Part of a small language model's weights.
Size: 9 layers, width 384, 6 heads of 64, MLP 1536 GeGLU, vocabulary 2048, 22M parameters.
Architecture: rotary positions, no biases in attention or MLP.
Training: a variant of SOAP for these matrices, 4970 steps.
Each number is 128 + 24 x the weight over its row's rms, rounded and kept within 0 to 255. Layers, rows and columns count from 0. Numbers have three digits each. The size before them is the row's rms in percent of the matrix's.

# up: layer 2 MLP up, 1536x384, rms 0.125, rows 630-660, columns 256-319
# down: layer 2 MLP down (transposed), 1536x384, rms 0.115, rows 630-660, columns 256-319
# gate: layer 2 MLP gate, 1536x384, rms 0.122, rows 631-661, columns 256-319
up630 097:122107130131110140139107131112150102130110122131109148106100159131106080135159117098130129116154147083138150165162081109146131115099135157140127123120112163118097189171129141113142122106155127
down630 098:112169114163142139165141125108150097132119123105177106108119094148093113114108145132139174139088098152110140108147155087085088148137128131153106078143130130191126091112172107091132158099128127
gate631 105:124141144149142110114141093103148135116107120119127144089179129144129102138122144117170120116145155121162139127124146135144096145126135092160102113110130173117113142104120153098136113108130152
up631 102:135154134159118138136130127124122131144119152104122126105166131130177161131114106124174148139136174155113120127133107138155084134119149099118109158129130115156113102138146111118153108137139137
down631 098:143132153126133082112170138181131126115152130096122135134124179112137124107104154146091139113134132125080107149160157109117157122143118126150093075157131108136151146186094122135128139116102167
gate632 107:126132139137181142145094159154114104136131118130150134127118170125151108121140117120145156082108110125116129141106132153134096111167106147139132145112146138137140153138154151114110122153139153
up632 112:147139066170127140145138167098124127092183123119129120137081105140123098107129110182146140098132107144123080103095118166096083165075190104158095125118141117124171105117103123094142133088138122
down632 105:152102199118125113136126166114183124106096091147106138145168107139147174112124128124169108130178131085140115142122151135104110152111104097139157105114122138139158128131136148100126121095133117
gate633 103:123113129166144161134106093133152133082138112112123116124096152147109097122103109117111174121122146116165093143142124095114123116127160190119163114119097097114165124111131108167128172113106150
up633 105:094096162106105136129154145155132146155098190110137155152169146092149137126135093103139127130101139136094149120151118152126135147129142106134094129110116097172148128127113127125114141113112109
down633 107:152142137161146162111130104084121127095125091088156101132129140131092078110128085145113134155100171131130107141145086133085142103168161170133097118127131108126153149117153136108149155131133120
gate634 096:121157119138166103101127146159137126134120174115149111147102118166135150171119128155112084128116120147128126132134119143111105106154104139126121156138094147134129118117120124156127161108130112
up634 091:094113121089110127161150117157135133143142130077123083128156166108114148149152115077142150130150112083124174184154143134113150129094147132159106111124207189124121098141108123139159116145111170
down634 091:174133135116163090114134144147135105104134162125142118146121046169136123138142104113144090142146127133115087130173140102106126111186175136147118119125073137126090119096109108105117102104115157
gate635 104:129115141125085135132162130128164142126155146110117121115137120163112138135097131151133129138142110167168120111143063140151139114131111115104147124126150099150137105106142170127117131119115162
up635 102:135138149110093100103093141127145152125145098064086174120130144180124160150141115070139108173151142174122093080120145145128192152154145167122125152133077119115122100133111162098132158126138143
down635 106:142126166123157116115124071171109119134132112148123138143118123150113077144162138087138171157095159110156089093158159116161115077137146110123079121137136159130141151115108127121102105150166133
gate636 099:158129106156141113163143127149152136117120120074116127118120123109199128097127201115176114149104136090090152125102172127119179152084119142110155159115129135123155129153160149137125125118106136
up636 101:128129110121079130131139159141121113106157184097094104112126145104115140116152149170170116125150079075088116130096163138145127119093117151110150157104139104176156157146142106110097123138167141
down636 106:172130124118145102142124132133129088143067094133171163119094148089153142156133150132147165125117171151123142136125125111121125146111125155183129099135143135122126116169125168094144103105131135
gate637 105:158144127138128143085148083133145114124101129160120176142092103113143148117127128116156122131123174150108120136107140091132149126072128135134110146115073159108089096081136144154126114097117151
up637 101:124133119115138087155120101055124140128138145124113138123108153090140107136114070127122137125094114113125125135156122111144118128140160122098155104108129095144139141100128121138085140158153106
down637 100:159082109163122145076074089118128121136139103152115119114176156116113181099146161099142123073144127130138150122141141123141138118140119122185149086137110109144128118091158165159185124135144100
gate638 099:112082132095100124093150147116137136141139161137167105158098093115173094138089091124105149179158177105106154127102149125134118140145128144149125156108161150136126141138146091106138096127166137
up638 096:071136096154151118170168120138139095154137143131097167120126112150126107119102148161125103098087105150122105133109175130162138115126109152156153108068151101116096129121135132121154139160124109
down638 101:140104121128163144131103133146142097125139127154165114107155103098107107133140131151121150148140126114122135139160129096097158118132080130109141101159090108146130128149113133136141106124126148
gate639 097:111105170104125110122163099130101144131152139158123153131130108145145132147121175144112112137062121078127132141093163122140147077128119149133128147155153109154117136153102122096095147093184134
up639 093:086136106150130156155107148130117137106101097116145148196167172172143129129149088067160128138158139128119142153105089138105111113128133129110161113056087115125087123121095103158126095131098124
down639 096:152128090107108136145138113141157143116166185091091129104154136126121155090121172126156139129174090123109128111120128098162125122090162197123126136131127128129123130069147154143123189142110136
gate640 103:165124133151131143163172125136118116156135132138164141119105150133120193112136103138125124133109124135151116168085142128178134131119092126103131139090135112114129127139128119097162129119139119
up640 106:140128131160161119094140112186074148117132127135130162159154134123102147110147116111100102167082135128149178152138151132122162135144076101152143140124112104103106105155102097125077126096121092
down640 100:112131134133148123123107112125169133123148127115162111172126117122158140123085127116147156131164085127154125151162117101111130110164125112140143092130132157134096144159163150126106117105154133
gate641 104:140099095137128129164140117103109126099193175133115134096094135148126120142095181137154145123136151151131133126118115143134111120175121146118107118171135152154136129139129132156132132156133136
up641 099:121148138151150104158125122117111113127144153099137148084105151125150115116117115137138128115098165140149142134073155127137118172140153103167150097151098139159119095127114137122162207139146148
down641 098:180090141110140139092154121163141169129095079163146110142205115151126178116120127116115065127128129119109105153122120122128110116094129152145124143117154139156101141135109135154135079080142144
gate642 103:153116155115109106168141121170131116142128138144160053108132117109075134152125147097123142134121114130135138125170130152116151122148138146150096151114153127094179110139129110148091119072126159
up642 102:155129179108072111166089110159092156137142137152130079150106133147110129118151172122114161182114158133132165150111146162100166098123139163143113127145156116125195164117126122127118095124104128
down642 099:106149076160180129133148126102128123134150127144103146091101111107105175145110101117124100119120111151112146162160146127129101120148139122121167169099086105142121108142162128129183096133148130
gate643 089:122150112156155137166135128186138114156179093107123100175098101123116147161149101149096153109153105114152098153125132114166084130150136118145147126140099151147150153104165130121155160160118148
up643 095:157150148167147104147103102135082115107124095121112135124114109127134086133107150096157121144086130145128140088100110117103133151131153123116143146133121123135105175072152204143128127133158101
down643 085:132132116141093147099152172116119153104141182134184113088117147150149129144140125166143147122171131147122148146125161113140100127115108130159119129139129150097137115124094108108147175122104127
gate644 104:154156153137145134131125134118152119140109142154137114111144158119150110099150143098162113139166159081145150166090118146078117142128127130129152135146108127107122119118107156137124194078136102
up644 102:095132111156170082170176101104130147139130117122144136088139118098108134142168146133118150133094133098166138130110154124101147174111114137124147173137141171087142159128131135133125181127143133
down644 100:109122114124175116148168106125133132132131158142114145158126147152132093135108110096137106152153182155133117109095124123143130118166155160088129135155098058128117145143102106143155111138101134
gate645 101:156108159122127087100126108097112050152165182111134148110141100123154139109114152161109102092131112175130127104111135133087100111118121090110123142087104160134124117136139134095116103104140122
up645 096:143150151098129097148136100112173078126159175109133158121136133161104160154104127122137144130091113122148147132098108133090123118172113125105132150111095103107115122169154127110156131139120112
down645 099:102156144100149103127123142095113167146122184093090173154120064081150111109159146145089160164142078118130128135152129133128152092118123128152097084168138103155156119105087127136141148166119156
gate646 105:101108127132119136126122151120140106103143126121137147161081124085155152128090141111114093141112096143157134180134159095115144141093130147121090143108115128153165152128158104165134124131131123
up646 102:083130157154120157110119110129141163116143095140105122115132142143144157133129127121135111117138151143104112094144123118135097092118137124153126170141135141176159143136143124101143138169113150
down646 104:146080132153146109110094107097087132122115148136127162108096124123123132174106138134104111133152185131110126102117108117107141085154168172145100100141164190155094117138131123118109140111112158
gate647 098:078111114113126150138137119113117131153119170127129096120106141140090133170115096140123135121111078127114120096133165157146117098120125138136113126107112109109084143164141141168103127071158137
up647 101:137142156129169102154156106102124120136148071137150113103132116146152137172105143134145139097115157112149125113146148117117124155126141165101099100104120128141152126105108108129126104131121118
down647 103:158148126148134165132144151127120134120147153141131104136124147089130136147138153127131124088115131089102111092157128114144109132126085130102141150133141118142115078131127119068089126101119127
gate648 102:139104167065145100123090141162136127130113169164188100117114143120157091136129112139139114125184174102164115118159123112166125111104110110149114144127092117130143139127184116098113116121103121
up648 094:140114104177116196125127125107130099122141091119116130138102118123118122122139118090080117088107090155131129118100132100136126167129148119108154119127157143115105161140133127113133104127141095
down648 105:113102184111162118129062174160133138163150150134127110119114132135165146111153123096116139080148096133153117149150104171146086113135121173109096157121119122143165124117118148086153128140117133
gate649 096:127096102138086199117167136132147124122127127108134107111156167132122104108166133113093134143137137135100080119146162152083136144158169147101115079117143119149147119151110089150139166134161133
up649 101:117124167107170154109104106123131117122138118100120117098133097160114109124099155123100103112142098121128092139107162121132153131113153149108139129121140089125140116150101097131159097076143113
down649 104:150146143133093143110162074091149147136138125109147145097130121098119119116152172161167099140127146102140125127086120094141153182174167158118109143138123147104150118086121127132141149134126158
gate650 098:103143116124138099112141101127141159103148137155146135131121163112105133156132103123097114139128152112112122134122096107122156140153180114130130084153094114118126141094093140107122112151156156
up650 099:163107116119119116100140124168148150106156098154154167125120125150127094167096096134158124128133149094136109094186139125125099104094098142141128110159155121140097156112093127151141133127122133
down650 105:164090102150109128154089142136118121128125086124134116129110131171164120128121128120085135140134121065127128117127126119120095122097088134119126105123134109173119158084134104104116133144114134
gate651 091:147139098166128169112135151129137099104153139169125132124130114168120122157123104164135086131193126131082107122129094127152133146112131099078106123138090130126111130168153113116171102118127082
up651 091:145158139167164136134112125141135100134131139109168096121128144116160174111148133146085153114135109147105141167124136103129087128165148110134139099134110121157138155086163151133146076177126122
down651 097:119145138107150126097092101153166116084155115134145143111115121073113110085150064126128114138142122085145180148146112103088103119140138120133078099128114139109140081148157090107150095153092140
gate652 099:083142109156105116124145134124117105122074092097152100160123162127086144133134114128135142117134114144143108122113118112143140094127128113130145127130097172140135133115142193138089125096113137
up652 096:114122129104109099164138138103107084151111127114113075110139093134143180146150132088114146116131179138132143169131162122138142122146078090135101159132183140114172168144122088085112118114132122
down652 098:126151127111155133117141190130115122151157122107126149115118092129147119129109144171091095079162139113111095097128105151119145120105089115142167128101118125147153072128133097172122136117132088
gate653 101:109169147092090114164112111140103159129118131096123118096170107122115127135112121174144099115137160122151125114098149152168122104159125108149102180113078127136123165158151085167097112137159135
up653 095:147114162110177120140108196147151104130122108128152107131130140082149108142133129118121139128113159119113151119167100089134113156082089161143173112086102119159100105111113147145114152157121101
down653 097:092145127120103138077170118131047107094127158112129151089104122151105121116143096161160121108112142112114108106122156116149118128131110130172126131165116166115156119103151134131179179152101122
gate654 102:105085109114093110156114175120116141073171113148092131139162149144111137112168127154137143103123136141117148131145092081135179090141121146164119112142141121170140120118143160134145187121151149
up654 100:092134182122084100134088159153196122144105131097141116120129149130167117162145152100125128126109138092147118107105161128084131117113131098185121111126116117178127125153149136119117157107124122
down654 099:165159104139143136202172132115142102137105141106105165146109135121126140108088191099107102135136144177069139119116152138156121138157151131115116139141108121112112099159122124151124148130136123
gate655 098:123126137124138162139124134117125162111091126125100108110098104148174154142124148122173115140131148108123100128147106096132161117147122134150125133125126119079125107115144112087120139098104135
up655 093:153135090124127130123119119118158122114112122148071118103096120119156147134129138151135150162160129125177121135138095070108149100153130139154168107112143138123138136166135166100154141148116146
down655 095:155132136119113121130167147135155070117117139113161060154101145165072122149120112142097149125132167128105094109106166123152115139157143128093136163118127153097115131138093077112157139143092110
gate656 110:110175077132135121126149119118096091148079112111178124098177100110107149102155114157116143123116093125136116128146119139122095118115112131139117135114154168114116135087135119116142106185128149
up656 105:159120107123139132168133139123118107096083119114157126065145139120123169105164095075141157146087107148110121116131154106131135102152139104099132110123126135123144159098173138109095142111187157
down656 105:123095154124131120096138110132135140170144140153058090143156107159133153162098145151138169130124097113158140137112158148120141134093166158139123143139137058109116131143107133138118131110141108
gate657 103:135122113123143109149139108114122136128133147121138081153112153139105125108100133136142129125145136127149086095093124132120158150150141135166121154121129114114134143138129095121143149139166116
up657 104:132126112152137110149116161143137090098172136148135126106118126128116147161107131132153119132143122085107101115136108135164150129155130095131147132159144122086112119161117096156144154121116132
down657 101:127129092082115108153097085149156164124092174108137141126134167164152149143104106129123141183158146118112112092155141112145106125094189157138150137097082156137133141089136119104103133139153111
gate658 101:154136123143101106110143096119122102075131147109137154159141126125149106152100126075153153163134111126096098117097117098128140130144134112112134108121173151151155175130073142131165118095112149
up658 102:101153117109114106139142098127157137140154149160153116146115089099114128149127157150139156147142173116093168095116111160150145166127155108125088133161118100126082114097123116126155148157138112
down658 100:119093106131098167110178169115146165097171105109122158112132122172163191115132102163144157095136108130108122112127135117116106100131161148114137113102116133143099140089118115141152095107126115
gate659 105:131165110072134144136114136115095158152118119153107142206172109125129143105101131124127166132160116099123144150113152117163105127114112134161111120132127113170123152109112113098127118105170114
up659 111:081146087122150126092103140130103138108151139140153143161152132114109106165133167145097117118142116117120138159125125128127191131128109143162159163140150122160121084149156152123102096125097097
down659 105:120122135109124140155170108114099132123124128136129120174125123097134176125112084112160155122122177115117108162124093122131110150164116118081151159128130109156119164123134131112122133113129120
gate660 103:120132161087128107129136110129141182134069097104102137118118185134174153193118155134140105132163178121103143128128158146138131120105114130112157089115134122123160095134171119152070144158111135
up660 102:119124145172097135140133148107113166120120111119089106127130134148111136169135118137156142123171110143120145137137145112108127139168161145135109090101147147139107097076125098115157124150132167
down660 101:120123149129146127144157127104132135121148085102102133159131072100119130132133153136104104112101119174115131141142109135111131096119112133123132134171112163094141132166130104140111111150133119
gate661 106:130089120128126145108093097077133096134147145099112118174153133130118119149096123082121134133155118164148159182108141103142167107127117153143113115116212127175092145142134145102129144075127093